Weights of a small transformer language model: vocabulary 14235, RMSNorm before each block.
Each number is 500 + 25 x the weight over its row's rms, rounded and kept within 0 to 999. Layers, rows and columns count from 0. Numbers have three digits each. The size before them is the row's rms in percent of the matrix's.

# layer 4 MLP down, 384x1024, rms 0.0881, rows 265-373, columns 768-895
105:501514491525501516524524450528463518513538510466504474478515515546523469472552502570494506499493495529522484513485508529452505506428513517484528491513493517492522471508509525479460483474502492495497484536510474531483529503492526522513482498494535530476489465486542511515491506493539485521515573510450491515520467471497467497511472536497495506524525496509518506511504519470476475502468
101:532494491493449503518500474467455526488560483486515504533492543496440494532462480536558469512524508490474505492510529501505484466529473523535488518483462489520532526508504493504507520463505459544501480503516518492500524521485503450508528511508529485506539529498527493506536519483452486527502499516512461507519493523516509501503515504499502493502498492520443482467494517485525526518501
095:468512475494492515517527518456510498520521461548504531483491503515527518493515543511545528502477467517476507501460519477515501510492526532450525485502478518492495491542503522505446471503552484555507494472512521433525500462505523523502524517494527484490505457470502480512467491504510522505499462536492491544522475518496474469523513524502487470468527517463474474489531490498513542505463
175:512499572510496527503476477478521502440493499458452480462506527494547476472488469492537529492530504508475496476528496504510487523480488468527456483492477473499504507542525488474482518491495522487530478526475503472513537521496494526520526486526515496538515510465527512496548489565452489480503499477508502498487491499528481521543468491498500503471521497485486499523497507500495490530477
100:507497459521506521471531485503488538493479477466496500487480500510517502498488516475522496514500494524482474459489461479533540523543478503505453498524533455504504475543498475517513480500508538478495481519535464508503525528535510529506469507545472481493456439489500493486479508480544509474496513506526513523469481460489517485495492480471500458494533527537478491515497484543512524501494
094:546491491456510553461484511497529520476480524488533510511489545524495497520487501519502467471515477494482508465467511518486512503489490481521514519477535535476485492496570506505491528502507507517488496503490494507510465507478520545459489453513492519503461511535498535482473526480508513488491489488513486473496496463509518502493540473472475491514490495516487509501481495482536527477540
105:481469478446525415497496428488466481453507487514468502482533512470479501490499483503548519522527471450530488512497459511464459515467468509519434495458435542524530532523503514490491517502508534510476503545515489465521539506532505501519487509547451449493519486513502527463504490514445508495474528471544439479500528477503518487492445501540483490495518506507471467519540535458477459516435
100:493534507476500521499485499505536516532537471509460480506514512511495525517503466529529499478477500487481526558468518444525524529512535499459514491557540508506516547474483479479535485532526479519470493515474499460505417502523549483503476484515536503532446465547493526515484501506532489511486510479494464418461527514474508500475481514493497531502476568502489468475521544513520467460499
100:494472488489476487498534501499499530512420516539507464525492498479482504498489491493461502513504467526499480434495556490436475510484446506524482467428469527449477479522504516507482506515494510489486488492499505497489505485466489505512538478462547519506524490502488458498491517501503509521491484469485496524521438546499479535504479516548470481497547481512467506529517493533458509536526
103:500471525475460527537454498516487490487472507524485513533472480507556530506523490489545488503458537521526494468473496491537538479525492483481512483522504474521488504508486459463466515507477468504520542507533535481489510512495475486470505534488481459498496539497488504466534531488535568494482530530547519507504517502490503503458491511499487501503512500492522471468497487523513470479512
103:511524470493504441528538464489489500492556498461511464516569472489518453555501527511519516502475495487486494452513434520542459498480518502528534523529513487459511499489481542477514496466513505517506525505444492514505472483483533452501515513500516499501490524526476523485470542501511507457555478491525491508517500541521506514497514489478519502503500484520499534484501534471469466515493
105:487498476524533497520519493470531525540570490476519533457511485502467477521513490451525522508497511493520552526488505497486497496534507518552533480476555489539491515457491555505466493468495478497534490538486527500468501489497466546464525513496439477475462455495479477496473486478484472449489480513473493496488528522476494483488492491504458477512473481504524526513494491546513469472472
097:541488466493547495528441490493536489448508494491482500505488521465522485535505461512495525485494475482535505483523493502503506491535487486471466473544494476469509490430505488459481501506501495531516544503530513492486526520489518515512484494490479487488536489456506523469495503456507514482465498509498500492439457478508473502520501474442481500520490524464494493489499475491521525523452
099:505467494519526461492506499531490544503484524519476487488498478538456498570498462541528523486490500483494512498520477499534473530504507536519503504466505509511462557487499496482449505526528464488539509520522487490507502506517535453452509492515489499484548521518534520476476482500489481478483510468504507498484465520499495506538549522505531501501507484464514536493492463502495484476495
101:525487483495485484524502464515538489511463499482517484507546488462485516528512461480511499498468465490506491488516507525550480527494523448518528509508489536487472499501509458466495495545506520529510501459504501523496506517472465507524506474488525463515516497496507509528488470514511497503550486538475492520464534504475546493467539492485489463540521500513532509558495485535508467512481
102:503482554503483497492481552490535508537500562508552484510516475483506535514514550483541420517511496502499528468466502478461462509506517521501549485468488516462513456527489567455476518541512512528531455460488471513472529504517416519489533456484497504476535518520510489511519505548498521482522517503516521515486492484516515505518537484530482496506479496483530509538498491539480505467491
098:528488493494497531482525474516494503500561552452512472484531490507546523512506479491482504469509475558448456472513502534509524478503483534498499551520512447486474487551480494529502471485519548505492466520476491506543508520521521478492560510496545539501499527458511505529506492478534531488479501488480505521520483503543494506504508451484555465525498447486498444497476499506529490542540
099:507486513518480487504480468502498521495487506525507494517516519551511503501502493512497497509526525514517485481421504498495494515466509503484520503470517500559509470449462500462488483500510458535493465508459506525527496486504508525485535461507534487503524488515513508525538533476529483476503480509555508529503522514499490517502511523539491539464518481442467492433460506514460512442472
099:461464507487485496502487445484484524474448492501481524489461523486474540505486503519528551526463499491494488486498472483518489453528502537490512508504490502539477473509515511467446498541483495497525497527497416477500528522490517503499501466506498492513478504512479514482519493485486521514485499533503506474459473531513491573501490478487453448515495500531485496489521478486518503506489
095:503527522499500509485445490498491515487505475520538551489501520492517511490490518467498477528516547489492510524474537486516527517486507487549495491518523484482513502506478444491495507514501494523508504468500480537514520488478481485500568487502462513529451484511500539482510501512514488490473487501494508488511507546471511488550499507488534575479495503534511527524513508474530492499458
101:561528499494494540476482517527491492524478535501519490479491521490580495501549484495503515499441489486474502496461525486479525530538542481516493499534469498500489472552483485493487507531515537491520458522518508533518481469540526479490545519495521540544504501549506506484468501473536514543534484496490541544499501500501527495467500526472521511495526524520493501529455499498501491549506
099:517502501542509502483500540461492453482519491509512487509493502519498493489509519451527497495517509523493497541519490515522512505517498506525453496532470552511472540480523472497520529490478458506490484522483526504470493536518496474502476506487506556518485529520485524503553483493496500524498517450456492544521501509505487512489487505497505443490526489507506476450522481520557499524534
098:455475497494517519493506509551545472475536476472454495525529463513492506484491504490514519486465512524501553506579520503506510524515525479499517537534497463499506500441496506497517502496509448458518516478484480434515481529466498526547479512490531523488511472499507508492465514533462505516453525484498504494536479543522480521492495479533462493473480527470512520462511497511510497507502
102:499518493547558505491504488525470512491503482480528539512508476496456540499494473537538513528507504514494466561529486523510504479514507550503483494483497502484498530483475563511503543518492512482498485514459483512493553505494517472518488485469533515459479553501548492470525517490484550490501454514478513546510498519483502502531500421548509492497481474535486491495508479505555504488478
105:504508503469549448483477493508458487462492523524474480447479505517480477496552485521532558497457511472480507502520453506470535477488483503471469503503492477500495489487470505475491481503503500485464509485498474470510502517534538464527531525464514524534444505478521512496523501486523474520522506540471495483502510489495476491538556493486539485478538499530494463487457517532476497502499
104:459505497501469498491495512493535523460490540533493492546486529548463513477471475498512470512501484507508490478547482510497494501505501512483501474498524487490475485505514500489506490502516522515477534516523507569538546472460506494512483530509475464484515513486494517510513522468463553487512453572502498490512480492504505527493483508484508493469539478533479498476509461511547519482503
102:523501506481482490550474481517496499535524515459487497497509510519523477535501469490550479515492523505542514459494526495472497471512494476468485501474480476499498477510476532483480520529495536500521507506504493550483504505507533534500453517492541486532481526525490540496485472460508518515476523481517516466540499483484512523501485479486490495470490550506499482485513486485514499516463
101:443529513477517524478507529500479546502507526462466485494490520467485541531483510492424555543466478509532503494541501493496475512500506474525560533516519538458466507509510485530523557540461521488518462490513492534462475502484476479489477554498498529494520476504516513516530522482451507524493483441498470505502476484513476498493480474477497548476484503493525502514491480436540530471490
102:478518484493511496541501474508474526489484496539496482504508521468515510519461480486541457487521488505531475505481504495539512491526503475497511486496466542448546463439544471486536449533496447470477506501512504474489499506481490478509495518539539498477490544523462488513533526506435507495490513470543487531566461479481521465511509468465513441524462490489511516515523492492534455527506
100:496515494569500506547487493489486534517531492496498500459495515515524546474501488500492497482479477528474504564498498521541534495495503536514492474489475503523548504513541501469465495489470514467519474491488486518476514512481515561490484494473510495523484442517522460525472476511497469495508515498525520501556494477486488499495537490525490499518432507522491504510497471490544519504495
098:544516501515531462485487523493482484498507495477490467519481453535492498513526499475496515479519472475527515514494449532475513509513486448506494509514507525554503468507489490510464503503520502558508468514526554478546496524489474504448513471512481483493502458462492494495478497511503475461528486482514467493460480485497499552498423516523531527494487460465487534523482461527518500505514
107:478503511497508506537549486501530447444474483538493487529510492458492508520480489502529558439534511484484501481515493489456522475528443503500437504500518541505484501488501524480536486476533475511436528446506542465523523523463519460499494479522487529457482502462475517467510486501505492511537541484511497505479515492518518460486559495491517522502534490500483465424491456486521462514533
097:500518494505515544511492500483527486510509538520508476536515519487506506496522469518487507483499513498489496500493508494519516474466500504502523492539528486428527489504505505501483509489499543542493489466529501479504493512519479464511478494440493551455502497496501480461516517478499482514475501533521499486483478497509545472496512477512484509549530491492435488503502471481470522508508
104:481500555512478481449502473516522517577511484543497495496511485468491499547505513513486518492517460491463491462492513504506510484452490538519482580472451519500495453518549503537514525503526494491507468472502518447549495499541494534511542526460499494492483468471474498559470455506510530513514505512491491503502516535491456554528447505471479518469455494572494474487433504478493503499524
102:511526488481503475525540529496493499497490476472458512485451529471447483472495474580540474516517502480535469511476482475498497499469491526475499496490494505469489511513441476512494510525484521503489502498492504513497524517481516518514501513535490519520499505475512488498532506496503507465513516459519517514508507480410546476482484498542504506484477523526495477520465476507498512504537
101:510521506506476514473507470501511523489493530456529469528513496556530547538443480535472483477538525473500535476493482543513479509515513495516504512510456474495473482507527474460507458518490505523511511461540488506465539525501497484502432521482530491493537477495524525517496509514519476496539481490505408493482462505514542510461523483547477547515469479493500514502528533467514521535486
098:539502540528486502451493475488509487449549508532486484454476490500540472502503553482456494460505502511453553485484503506531507507478512491530521465493486497488529506443539525504487502487508488505516468509514481498527512532478479528515479511465501484537546531481510460444508471494503540472469543486464502529526489476484494513476527518472470506500468561474487495486464496473484517512474
097:503542505554515492491501491539441479484540520501478443496511455486505492522462482506485532490520534545506503475511517503476521529466509511497533482527513470467498475480535500515507490476497479497541474500495504463539475485456546483488490482532519527521490471503458505516524485495545470490494483535498511507486507541522491499514477489504519549513499495499509552523496533487460506470518
098:439523490504497466492516488452485488573469471539483513487487521491484502514481549524499515499501485486490530464518493477501491465527510504497495450499524496528499453539487529513529473527485519497468449508517494491477510520533506501492506486511460534483489491516486515450462500481529545501512529495510513495516511466478503492477517499505486529525485535517538482505467511536454468541487
098:502449518509536523455525493523498492477483472505537481500519536497490492467492443497494519514510530491508466489495492475502498534539511517524469472463508486484546485518465511522519499476497515517449487511481481478531500498521535495493509484482463500481514505494508527484504512499479475514445436528447474497487525489492515506505505483521515512461512520476484495520556484482500501462455
102:512507509504481497490496517520514501475490473516455519482470473510505504517464466486495522491535483544506504535503473506495464491480509493508457482501451501553490524506514490535488496482498458467491466531448488443492515500504459505529519490503470522469524480560501549531517469509534534492496466534456493574516468521484513441479476509517467495518508522479558494514515505464497486487510
096:480552504490502482549467523515478510518540530524509493530508496540496443489513513450511483483464496467516505525497466468513501498474502512488523455541563476464477540508502475498512498521492517503490487486496533496526466506497533476496507500495516503487511501534505479528539498511450518505492517536493507499471514496483517521467451513465467522491505477480534521455452509532544468495549
097:532526500481500512480497517503523486551511526522482517462514455513442496476511490510472526522480501524497512487540511499467506512550517554504501524504534562529500462523495469459472521545513503488526489525484481470539489518514505485515520459497539506532518520447508493512519496485540502509548524499489509524486473500513518527499441518494500535513479466488519515541547464511502495450502
099:517473508491494464528526498455494484500485501491444506454498542516491531479457510425474543491460551537533453482503484463528508529514490518511527489535471449464506505478497536522528487491505531502539515497515550533539539528485479490494460494519486515517512542504490502511463518456541467530472539492497520514453510501494489496496484505521495488499518511562517478503524484476493466463474
094:467543485518509485525500538500476495540498551491460542496513549480527490513464522516461492479515499541492532498540493476481472515481503463509462514474500514494458499493480538518488535481493545540532470486559501498494473530495500529467491474473455495486505498521536472496473536513478502505497487461503494493491520492501531508476487504530515508511508521463552468506508450496460511502479
101:504479500506452542538471524496530521527501500493482509484484510490507469486484493467534505511513504496532484487486497460517468513486475472500506451511510480471516512522474492462473517485478549502520492509490533481460485452487510478499496459504473525529490490498506493461542500511538485502507491489505490472466503525525515557514530488530536459486476517547496495510550509541544507500498
097:495433480488512498499499515514519490531496516491509534460498505476499504487511484503503454509471459458459482535509467520508529489475516492522491490496545490482531496520520536495494516539500456494521478468493454514484512459547506488474523496507488523545521487503501484515481461523486500449480465512531471491514464497490529499443542465477489485514501457476505547480503491534495540538455
101:521492494470524453516478523525533497528519516504513540499494448483512478490502489507495526517493501491500502504477491504500540532490516523534524495525469478479521549549514472479508474489492558531508475524480507459446507513502498493478504464525475483499512511517483488463540432516524494522489480482590491493514511539459502520504521518519459507489455473490501494503484507484524490503491
096:478521499477495470504546507484523503477509468548499477467525520519507502474533479573507508522471538544505531503462473510570496505471500490508513484494538454519504479508498501526488534471499489481548505510489519497498492491510540524510503469505510455503523511476542476488530525453556487531487506468499520506523456528485497498505492550475433475510556491504466484501425530532497434475509
099:513495495506541555477502481509498513479522487493521492523503473525465509505504490515485500439465460520515525535507463532488513529537536535503511517457508528494512528476469487462501532498472497509497457524474521505526514553509519495491502492522492533491505512462501486465456467509499504516509531488540464536454474472535480491484510538497547498476499494449524521529494467492503515537519
102:476521488538501489469524509529466485541489487491497496482496537508472490521486502523498504495470531498574476498517483519505505530475510471521480493456472537483491476484482498506515487509472479492503503480509513523501471496511434463472489505458512510496523537527491480509506511510475506513489464490520496485511515472536535491489536517525537504488491519486459516464482533565524513506493
101:463493483485508490505485470507509495490518503521534487472443512533452492487513519526545482501459518508489544461472515516505508520512499465514479536515467504489497471515498500510507492515490498553468517510526480480541478532493497494528479472511488521462518518478510532494462499505503502497497545477516515502485481481511500495481492536502500493485538480460547493499459485475539476529495
096:484476494482489499535502455513497511464473489451471510463475470442486519480491498519521476460485457535517525466512483495547488512484520515485471514463484471467458504502497534486506507503567458490464481476449467528497474522480487482498512497535524511500503526481492522493504506496482481491462520429505507513534512471495464440511514468472509487505516475493496472468519473475528501532530
100:494512497512552528493485528468511492537493473517555498534458497470486487542478484490461479496507446493526492546545525512506522552485481462527507519515491539507506487534467499497518486487511511494475530492560498507521482497531531498493471482460509507467470459492522503477469471515504468503531521490489467476507498473515457478507456501541475503501526489468547506523516536480537514513454
095:536455464492476493482475488492545515505514458523512512465509515501474536475467484501485505496449514443489550533460490533499494481503455471469490486485510528491523466533510500488508498483488517534459498506486506502483499536520488513493473499475477521511487474508497475502476490522457484502520514534523436537488519461506462526548511519467471524509466552518550513498502488500514484493514
095:504480512500496465500490527496467503517508478490513493551477504514501488489483478462500479455524486475481489450509522478482498500510505487471473499505490520468487493502500494558504508504536491510495511467505526511438496482509493514492522535477499500494483515492497536458470486506534510510483494500480499513488509477492497473510524547520502505526465506517514488476515477491515502469513
099:528466476508511493500523482450474496484470523490514512509496481520529453458497494518480513522461508518494485516505502485526486476456532492523512498550523466507479491503501483487476535506517485488546492563542501485523501473482502533483454504504507514501527518492467535488494472547501508476493463520484502435475528484507503536453519520504514506519471499481509521489499458501495481485467
102:459497499490546513514535512490492462522498524462479488525498457497514452449476520538479513512545507510566506450496554516485486503525545490547523457518524506499491485510492510536470480512479534519508492499485487467499450484473546464469501510495514533515485486509496425479485504510493494499481515481495485473522496498506433482529498438519527446513508494471543479521518477514510537449484
101:490547513472491536555480541480505469520549463468495507476502474501500487493485540495526506528523509488523522520488528477482480459503536457464512476522499497491504512473514486429470494441508508521489528468519508506479471491534513497515507509516522463502495512509481518463501559507510472501469482550507476503535513484517487493529450488490506474514507514490453552479516504517535498507487
102:453478460516445497488495496499498530443499487512494495498470503469506543548475491497480563542519518511509490497522479462484494498494461494512481513532492522510473507445539498498562466482530470443514513511480481488474558460541482494499433507497483514481458545478481506521468474494523494463474505522473494487480538471494490511473544447486516499516503473502510477529486532482503504470488
098:523478495468503493497454526524499502473508513539513506487514503501496532474474479481480524485536500473474510475473522550508472507511488507486496491499500483483517489492544459512475476490519474573504491497530525472500495516526465457503498502514494499535543521496510474466481497551524470478546493539507496538487482524509491471489500488486568469490500482465482507449476519454506488488497
098:501525496465503532500459518490492460470511490464505521501531504463524511489492520469517509523490524548480489516521528496496445518470466497558504513521566478424520510456494495489497554473502467489508498480518491454562501516536489501485494527530492525498493502513498497495495491527509476498503505519544502537499551509489533524503479460486485489511479487505519508473464513550479462485484
098:507474519555492485536525475505512517467468474496527507488501500544531537458495504443487539497486514503511514452517504535506486511504510507474519517498507490499504520466508508494470534466526466521459464500507530495472542501497491498503472505525546489521523512510525527515476525534466550523524528505518535514489493558529514493479478467515499521507497479525517453513506483497511528493489
095:461479480509505489490506479492454484501480508464465531491493469511482501546504499472519468493511511538487507552487483477517490447528510467496489463492492540532527489507425503490489508552478520539459501520522459490503468540495470515485499518502506493498428483514483510488548540523481476523543497489473497491463445447524540528511512562505483481447482471497495536521499495456469506489527
100:477483493520488508465520472466521514479510515512487505523513497490480521480514453485470465544524508546467455545487480472507538522520484495479533510486536479549511477505527496484483499535524484514497514507536557485548496514487519464509487481510504517484488494504495517519502514446496480498507528513526489513494490443516499518511539476462490544530540476483458488501484482481522498486455
098:505508513488509501451539473485535482505483516480508524521483538476511516495520500477483530500483500484480515505468470543498491495478502540502468468486494559527498519490513490507484466484473543513516513484508479536552517506468456520489519507459488498498539552513533526450473518544532500498502486535483517521525444510520529528517506496508516508496462536467504542524506497486525482504490
099:491467516495479510558516472479545504492523478546460522503474515493509472492519493507502524478507444490511522523542485473519488500502488489461460492491505506527512473490492527483508494512459515501490544512509509450476488474504501510561497555452506481445480519452504506543475529502476576558468453468507463497500485505525525502484484481509462485509512518511514518541523494521507502519516
097:520493466500487457555522485511513481484527502529496502477531513488525562522483482478490542494494464507512524490485421506521524486534502478509475500504484500515484533502512497510547501518516530471495472489529470499497488492487482491461536531479507524487499477489484498504511461527466534509508497491493491475491515505499487543538537513486498501532497499544465531475502524492512481494515
096:511517488511476497478438500495510479464464514445486477508480489505501466538490528485518461485520493498545544500460528437490472505497521523491480519490471447522483521513542533488503485508495495511512491503527490511482520487489504471490492477460517506508485501517510487478495529509466520517505511466506483483464505537512511482495477475484512507487532508482512515498470495470528499489521
104:510539536512498493481536542480496492500514536512462507516510544501521500464547534497480489514465491574535516514485496455490443486484450456472486468474486530495518516532481416477514483479517509474519512487519516547521479486539509527492507473490530519546528523522506481532512525518532549492470548510542489499484488437502493448531548519477495457509513495503463490485469491493482489497503
099:496490481500500525447490462516466494494479507498458517522505478470494506494472496500484474537509472515497519535504517476485509530502521473534493568495513477526511525489502501510475514482467479482496481477508554534478505490506502516500474478499519526485528457492484449500500535490543531494491466518477488473493465498503490456493499503490505500479540542500457503527477515520511520465528
098:496489516444503518542496477504513490491463567516529521532469445479563534487442523468488498534550507495501514506454524533538518508476512515501547499562466499505496475529451455527493506518517504492457497519505509513524523442446556472544500460490507532511499472504479529490553470525473517482470495488497519548511458529514465486507501504499530503484520552494482536544510472491470500536469
101:444473473472489481494482518488504482496504507475473522485523459451474502512499452505491495475495517485523506525539495480474518515524472528479500501506503546518500503503510473515509515514532487521545486481520506460547468510509516493463491487505446523517481452555503482498499515513528516505451527461504479498503492525504516512495471459549531512510500530563468541507513510527504481464520
102:479516520504481443480557519487505502466481473504520506496496508489513484499470498476560501495446466505515506532487498473496459515477426478551493478470565474520519435506476484457519511472493479475500472492512489478533527496535506506490513528510501521512503555513493521522462460534478464476496521489471552511496490514485496550469509469516529519493548493488537503492472488494525469506512
101:543507525467487464500508465503516463473486527499524454500505476483517480517491488507519494516441484453479525520508491582485536511533530487536459474483515528487484522534521524523517521473450534475476509494476493497547521511488486500472500497469518462498501471540492420514517487460508538458520492456512500470474500461506504504495469518486498483457514511512466523490515450474495492540478
101:501475507552536465488459486468477519493493499511456501542500514510487493490532460516462522508445511505481464517476517508485482529494502479506471477452514527521502519469502495455497498507495472522502502526502507494538515539530558531551507490474512509497519495501466490501475541479502538506530527491521525507539440522528493505470485491475478484513564461500496561518466494513530526511504
111:462507463506551452488507497500517501478504465470461545465499512472443501487467478486497502505526492542534561545461493492497471499504492518529506507473510507493510490453510447540526509551483473491514488500519542477530501523515476524513458477501508518518473503530511514493467486497522491504540492529563466500470514504485508500509507492497490511502503489522496501504477545509534510484449
109:524525499502470482497469498506537485453466516543457528519466439525514504502484481485484485523496545531496527559471500543504486513486496495477508526490506513475505491474510465522507477485421503485489512490511513494564468469486532484503433514492503512458461501515477459564488470501515543480529493482526523491518521495512520491523491480436482533598491514476510492535548445497501531482492
096:455501492530507557501468494508510503541493511497515484453476509521471510480486497484483536490516462523510477556493507493489481518511477478491486456485519505504490484516545472502523518479504530497511432470533515491480502492514514507508480511529512520483522464534516498558489473509492484446550516518514511493469510517475500543480491499498534513491479506493507516448519482496540492526508
097:502546533463500484484495520459500465495506518459511490501529460473447502519504482508501497496531534471486556491520498516516523477467480464462493432499526461534523500494516517463540508522490467510490540507488518512499494450495484499511468471517510514501491527460515473559496523491513504494545517508464513536490527520492527506525493508501555530518523515492484511470473483509475496485510
099:536528503524492461528552463503494477472473500515510534500476502474532557478524509498486494498463513515555493481509524522471488478498541531510507508504492481515517513532494492473538491517491496507531482507455493552504488499519493503473511516490467555498478488493544519519501519516522479513528531461495513478504461529539492534492525440509460508520524516532488487506527506504520520494476
100:473502521488516473539516494496504517494505456480501542502503518512492490504519458518487540463530502479510559536518457499467495540471487508503512525497504551489517519522496491512538514465477520474473492487481460503476511497487488499514489461488496472527486490489555562466536502532484497457534514512498510531502516492494486526508525515491492487513458546469493539465496491518460502528510
098:497449541477502481483466533517523468508494509527493477505500496507494526470511486516483490468499495503476469474477483471523497520541495498513539503527515537480538516504512489501482521476461457489490508523509573475527548527471520515523484509510456527493535538498494541519545531517523498450517449532503489471494463508473493544454437504516519483509506508476465498534487511467495514507490
100:433550460508448507503523538471553471540547490520518509508498559491449490471532498508493504519521516498538494490468484512505500445496498525461480512482487511530512535475461484511518497531531509493490495521547517499497490488517474538533486501486551513495509499501494503513527525495489518474525510478458490478502524495482527441473488494500480527492531480536498489505476451495487506474489
096:496475509451475473469516502449540474496514474513525521538510524508467520530523512469502490515494472476464520496545476463480521520513453527502491513518476557434505488482491492542510509466473446483494487476480489532493489461513518482510493473488480539482528561534484502493493508478488545515465480489519501485517524514458491458488475528469523516502479522529473505466467505485523444487519
096:508466497540509513504486484498498483502515516475477453461535521538487501489469512514515553491477511539518481474465489496513520496541462520507536488487516512483480472445519473448527519507454492501480497498500482498541509509536494498513526496507499505488457482552477487497479516493543476505528510465497493484514494510481520516470527492528480517530472482471534522429499536519482492522545
102:502531501448504463498516469484588493469459485557489462445464516528514534495502456475501521524420512475427493523465533496501500566512476522493510510475455502496477542512504509507500515540515516483526494554498485526558510490472493507503541543426537542527527468489506504502502492542448515516490506464484498517513483474516523461456539554512463478522497487461474482529488518504466512510460
101:510445497508494444494509457507523521482525504515481517536497503518518479525555514511533497526504490481496489483482496492468476557510497496504495520487515520484535503541499503494535494505504505492518463486489465513515484473523503505476462514524515515512471478538515519522520542488501494510485498522463523553495497456518479548485511533462497474540525486500569473535455494466526509523504
095:544518509486477497539536483528519501470476508560522487459489504526491505491449508479548512515505515499508492497530515500489507497494453517464510522512495487480510492515521476492504473480497515502492475488481446498520499530481518525482482492503478474508555455511496477486440464500513517513483491510515441488445520504503535507499512536515516443461486505505555507448529577502531524489503
101:521492491515520500550477546527496500498488482485447519470497514495477514519482485560530486496493505488531532514495535501500549465515564540496489485453458555469507481447463495471507512570506435522501519505515541484494472482494518531505537508462470502502503544503553518488494520496520510491514493509520454532469529521502558507500520518542547503514525513494495469473467525466536486481456
100:471497536535504503494485472482485487498486510485480494474496487508507487486524503511551475535491490470502485516522531511511517522513507505499479526504452512480526475507487484469482516502489564500522500508489497462492471472535483503514517499468491529528440478524423488498517499513509510504524513502527490519530494530504535518512534514521469518462493517543511478508527506450539522499534
100:566498471465538532455532540456513527505503488507505492468542519504540522485461532519500484507477453497497509465509447506513503487504509428487513504532499512501491525534487501462497529481520517554575503515484529496487514458484477508539499528505441518524560503512510505526538472488497497525473487470499513487505532505484492541534530522532496519508482542490502442483511533486483478510473
097:496464495514491516429482499511504553530499540480479517472491496501513484484492452502496486475471553452499504529469491508519512484508464499493469505521509471503492527485511512512503498530469478527522451491496517444508475475445475487497453456464439483484452516514495501491520512485524507509520498525487495544494484531498512472489507535496470464482462510460538461511507530480483525542482
100:476548491520493515496507494507481474512495478509484524466502478506449459509499503483472520521460439541479490511486469468537517529532478458497516468467512487475506494516460509477461532509508485516495496513501477501475490503532501522461492519521473485543503510488494486493503460478487513532508470513545466502494461503494512489466493505474547492555507481491510485512482462497499506507504
098:504498472475529462483514500538541484497488488486503487531488498488549490534521561518501526554514521472471494508554519465502454498542570501489489533487459493497461539504499519496489518459530496536469534512511499496494512500465478505476551528519485505498526514485448518460510488548463468503513511453525492507515469538530518492483522501472495527500538525488480510525501526463485508458510
102:542503512495520483471493531486472488489494496518482524514507484444482503546506484495484523518505515424486497519501481454497508507528515528502540519527495494516542513481526475488522487466499513451495538529539542488514524476512547506458507503453509527491488473490498521510478498512496513486536502533483482457499474500502461454519529532485546472500516464501544513534529488463517537499533
115:513462530488472500516515513501459507532498492510475496525498503490482514472534471467490489513505481589531463553457492471487497530504501450574508505471563485482494512512507508525499530456513477454454513519492491520534505491513516484513546484550521560509519500506460497511517469527531550452516519489538471485517501518490528509481484494538462492550541513490539531503478451501523515507526
101:508473495538541490491542466457466504546446511507502529528523486511507469475484519560532505486582512486528458511504564463497508478527489510524487475494516531518534487458502439480453502519484494498488510474547496510495509498549486462501483490481517512516491509453463511483499506531516496502501470479545479482498458496495473446520501532480527442483558524525508494479504489489454487512473
104:516520527495502490484488517485499454491483491492520537487553490535534450459521488468524512530487483470462503497499489461493487515476521485528477501496481528500477501519521520496511507484545517493502497483450504501525479458446486515527518498499523559523489514526493503564476493499525503518517489533467520492490493484501489486522516515497467529522528529561507478487471507497465500526531
101:467493477487545508504485489509527498506459466450511459543520493515519523500501520485482471497503482513504518478472523490503511530550479474490489511490480453490472497506543499532458472489517508490510543472499477511506473480508492527501525475468560492501479540509520488533505526492539533493527521526519521500483476497482576507495482495485503561485488440550460497534540490494480528491497
102:479499467477492538486518496515497525486513514482531456504503500472528500482516472468534476512510524502480510466484472535494482503488533513481468468467498491478512487490488509493523488490449490477514480494503555503501476498497534486500492508483476496521478510485477464518543500449495493540512443512463525481458500493499502515524485511535522442518490546521498497521476499497513517492501
098:550513504486519503501493499491523486493529514525495492508495498526505555525500536489507532515529477448525514496501491499433477495521462492548506560481504508501461496491565502501494512532484528494488518537474488484499441500538462527537533495502508460468531508443474488532518474497481514491507494491502497515507490465513531495491482529498489489502501471511469469476494509527519526476492
096:490498512489518517482499496487500490485517478459497465518523458480415481489495498489484489521547513521480524549544470507493501454492509482512452504492451493505503524489498511471531510493497454509525491461493511527535538490500483550509538490547533554467520447536482514504467466529486476478482500545456508535486529502465516467521443491475514515485510481528525515482490485565523492527491
100:517505505433495475525518517528495485484536503492566495464510492547536451531499508465500559434525518566468513461509461495474513481513500454517466478541532504457504484481481463482500498475520484530445510512495471502536496496519515510482526511470469519481466477471503489485470485509482486522483466437468513507499476522510499449524484492482548468463516546503522509534499493564453524509461
102:519499509517499533536474523490513531489485477468480469471503535512539506483497516499514461504543523533451514490510511551516516469486491493482501530525498491461467465490532529494529490451494473522510493493427500454529520519528488528519526466489507484485505533508508501483518448489485499520508491493522470535550491510543503463500514471552473477514519515517503519537521544528525486455481
095:520503484560538465496535494480475499502485515516472492490525555454487486541449512514487491491472477504517472546502471551541490534489513520520520481514470478501547512502477527469521499484510492507520520441530529453521490531534483513516463513462495503495513474526500483485515516553476479495497545545494512542515504490510497494481514471502496488485485469524506517447513525446438480533474
100:507500478483482535508511535492481502504486514517481532509519524487496486532495514529529500488449521510456489512484534506466541496496511457512529518549503526508501562466532553500493545507464516477487550526463488500534451489492503492483498511503467503570508543486479458479482513489503553474465530554492494526538476479498493504525496481500487521543488514504481524540489535462484479526495
101:444502518498479483529424442489483507501488501487540518531557499560517481487496516516530498496548501482513543486483482470494452525523506515486479503514551472510475500515499528495515491502470525523481502505474498481483539498526523523518504449511507466468499486512515501499512511503488516473523512506488470497503502483543482454562489491520481508472488551534468524481526500517537491455527
096:496499486457501494484469490504489499523513483467521545523514504508501466459545495523524474530474537478503516515502445498481548509466494469467516521553505501533507433474532526503465524502557489499564454510485505492505517561474510499480522477500513487513501516502472512527507459528500486539479502496473476474506518474505511520498498488488532527516449487484540526542508498486486434462509